Weights of a small GPT-style language model, trained from scratch on English Wikipedia.
Training: a variant of Adam for these matrices, 248M tokens, 2713 steps.
Each number is 128 + 32 x the weight over the matrix's rms, rounded and kept within 0 to 255. Layers, rows and columns count from 0.

# layer 9 MLP down (transposed), 960x192, rms 0.127, rows 487-490, columns 0-191
[[ 72 121 193 118  50 156 109  91 124  74 137 149  81 113  26 129 108 145 170 182 145  98 146 131 105 170 125 135 120 163 133 116 155 176 130 146  81 135  88 187  80  63  83  27 153 136 181 120 173  88 103  98 163  69 126 153 167 150 144  85  96 115 135  73 120 129  80 183  89  46  89 130 156 112 184 133  97  85 134 130  73 169  98 129 201  90 111 175 204 193 175 184 113 153 110 116 130 136  93 141 131 197  58 117 107 177 130 176 129 230 206  94 172  96 130 109 142  58 116  74  91 195 152 120 110 166  82 114 114 123  80 152  98 187  54 143 162 149  56 143 129 101  79 111 163 108 159 132  77 190 151 145 172  98 150 142 212 119 126 189 149 138 110 179 102 125 142 152 103  87 110 143 142 164 131  98 151 160 111 151  97 167 151 181 158 128 101 111  66 178 140 150]
 [ 94 205 155 179 128  96 122  92 131 165 111  91 158 185 122 140 132 122 111  91 119 162 189 151 113 116 114  92 138 109 161 131 136 104  97 111 152  80 127 108  74  94  70 172 102 207 122 172 129 142 122  35 175 131 143 129 122 154 105 121 123 174 168 131 115  90 150 150 134  84 182 169 101  96 133 162 180 199 116 138 142 102 135 125 125 122  82 116  50 111 117  78 102 129 130 150  82 134 122 193 109 147 157 150 128 129 113 152 134 129 131 101 140  75 154 102 110 125 184  92 153  82 124  84 133 165  85 125  92 146 149  98 104 176  99 136 142 148 162 130 113  98 124 138 136  97 142 181 122 133 103 128  77 141 100 120  99 112 189 158 140  75 124 126 134 106 108 113 117 181 129 184 129 110  81 129 107 150 161 125  89 105 107 137 123 172  59 151 152 172 188 150]
 [105 157 136 125 107 125 130 131 126  56 132 103 129 118 112  95 114 115 137 133 157 124 150 131 156 161 168 118 157 143 116 165 175 120 145  84 118 137 172 115 167 107 156 159  56 124 120 150 104  96  86 149 143 108  67 177 135 122 162 103 121 188 133  92 211 109 174 140 145  81 183 120  88 175 133  53  97 143 106 181 101 124 111 125 147 153 145 106 112 110 118  41 110 141 115 113 107 110  82 150 175 110 155 127 152 184 128 101 130  62 107 156 194 125 102 119 101 106  89 127  71 176 107 114 104 141 140 101  84 135 124  73 104 145 138 156 131 134 124 120 164 155 117 137 143 182 126 181 136  91  81 127 172 104 139  92 129 138  87 187 131 174 163 154 115  75 173  98 165 112 110 164 132 117 109 146  94 116 101 121 145 136 101 197 146 134 150 104 131 132 120 133]
 [190 204 112  93  97 118  68 122 140  97 167 178 121  97  77 129 197  83 133 189  75 153 144 155 106 112 121 181 109 173 100 122 114  95 114 117 100 133  96 158 110 146 134 182 114 157  89  98 149 126 124 167  99 145  98 145 178 115 135 128  63 222 146 192  84  99 120 155 182 160 150 112  79  64 116 126 117 147 132  98 142 156  84 205  62 112 128 164  99  67 123 102 183  88  93  65 103 117  87 125 116 124  79 111 172 127 110 149 127 101 152 128  79  94  79 103 122 158  62 136 119 168 123 113 181 160 128 148  49 161 146 192 163  73 138 112 131  67 172 106 111 140 188 145 117 175 104 117 163  76  83 110 124 107 112 178 135 197 130 127 150  99 134 132 142 207 131 152 122 174 214  91 167 147 177 123 100  62 100 156 128 164 102 138 127 123 131 144 134  96 111 166]]
# layer 9 MLP up, 960x192, rms 0.164, rows 488-491, columns 0-191
[[ 93 116 181 110 123 115 163 153 214 126 138 149 117 104 177 129 159 110 117 135 142 105 137 112  97 128 162 167 100 117 167 141  84 130 117 150 144  63 130 160 133 100 116 141 122  77 210 113 162 136 144 131 206 112 120 100 123 111 132 109  46  92 116 151 127 112 137 123 149 139 114 129  77 126 184 119  96  60 132 176 126 122 164 148  75 119 149  98 165 146 113 172 151 116  95  99 132  79  99 113 126 160 108  38 114 178 105 128 115 147 123 153 209 102 102 133 104 158 109  85 136 152 122 153 150 110 112  82 132 138 177  56 130 211 173 123 190  81  97 178 102 110 127 108 132 158 151 163 134 145 119 177 122 131 106 102 141 131 104 116 196 149 118 152 123 164  82 102 126  90 137 123 112 130  90 128 143 122 124 189 113 127  72  60 110 102 158 163  96 170 128 106]
 [150 137 151 101 137 123 154 134 155 165 121 108 126 116 122 118 186 133  71 102  67 120 138 108 143 100 124 135 108 169 119  74  21 193 140 163 134 106 118 125 122 120 144 104 252  92 148 125 112 197 150 143 133 156 148 142 141  92 147 166 146 117 144 170  82 101  78 103 131 114 132 169  99 111  96 130 136  78 140 119 169 170 142 164 146 158 103  80 143 154 143 149 119 152 135 145 148 147 157  46  87 220  97 103 157 109 104  75 148 130 105 115  78 148 136 169 125 183 145 151 164 122 121 136 120  94 105 109 127 164 155 157 190 130 133 131 121 126  97 133  72 147 157 102 125  93 142 106 124 123 114 121  98 123 158 138  79  89 126 113 111 153 118 113 158 120  88  70  87 145 131 140 105 133  83 100  92 145 116  99 115 136 160 142 129 158 110 111 120 111 105 138]
 [ 92 167  77 136  80 112 195 146 102 164 147  92 133 102 174  98 161 149 110  31 154  97  86 136  98 127 136 145 120  97 101 148 193 131 118 161 111 109 128  98 217 157 147 171 135  71 127 109 194 162 156 107 177 112 118 176 130 181  93  91  99  81 143 126 117 131 165 127 225 120 129  67  83 134 179 120  91 181 151 188 157 134 179 102 113 122 110  94 138 132 126 149 126 107 111  90 103 128 115 106  83 132 167 131 123 174 109 136 140 126  33 132 133  93 124  61 110 126 161 130 140  91  47 171  44 104 124 144 185 139 157  68 142  81 136 118 147 151 118 138  95 149 140 107 119 183 112 123 150 205 180 135  99 101 133 162 105 151  78 104 115 156  85 146  96 134 125 145 114 147 116 156 145 134  82 126 141 123  51 199  92 135 136 150  81 207 114  65 110 149  92  27]
 [ 96 108 175 130 134  92 118 171 125 184 110 190 110  66  90 102 132 161  58 105 119 150 114 112 108 182 106 183 122 147 153 130 139 141  94 135 144 108 124 143 113 126 160 110 130 171 183 163 144 167 148 154 149 133  89  78 108 179 137  94 117 114  92 153 128 141 111 137 115 138  77  85 113 104 189 178 132 104 175 145 157 128 126 220 122  97  76  87 122 107  79 140 141 106 166 134 162 111  96  97 118 120 136 163 121 147  71 183 141  70 105  95 162  99  76 105  63 181 136  93 137  99 180 147  86 122 137 125 145 124 230  72 154 121 131 139  90  24 120 165 110 126 138 143 145 141 134 147 118 119 135 200 124 161  52 168  88 116  97  62  97 185 103 146 144 121 155 128 115 163 110  69 126 156 117 146  91 131  95 191 135 143 175 128  92 139 109 131 186 101 134 112]]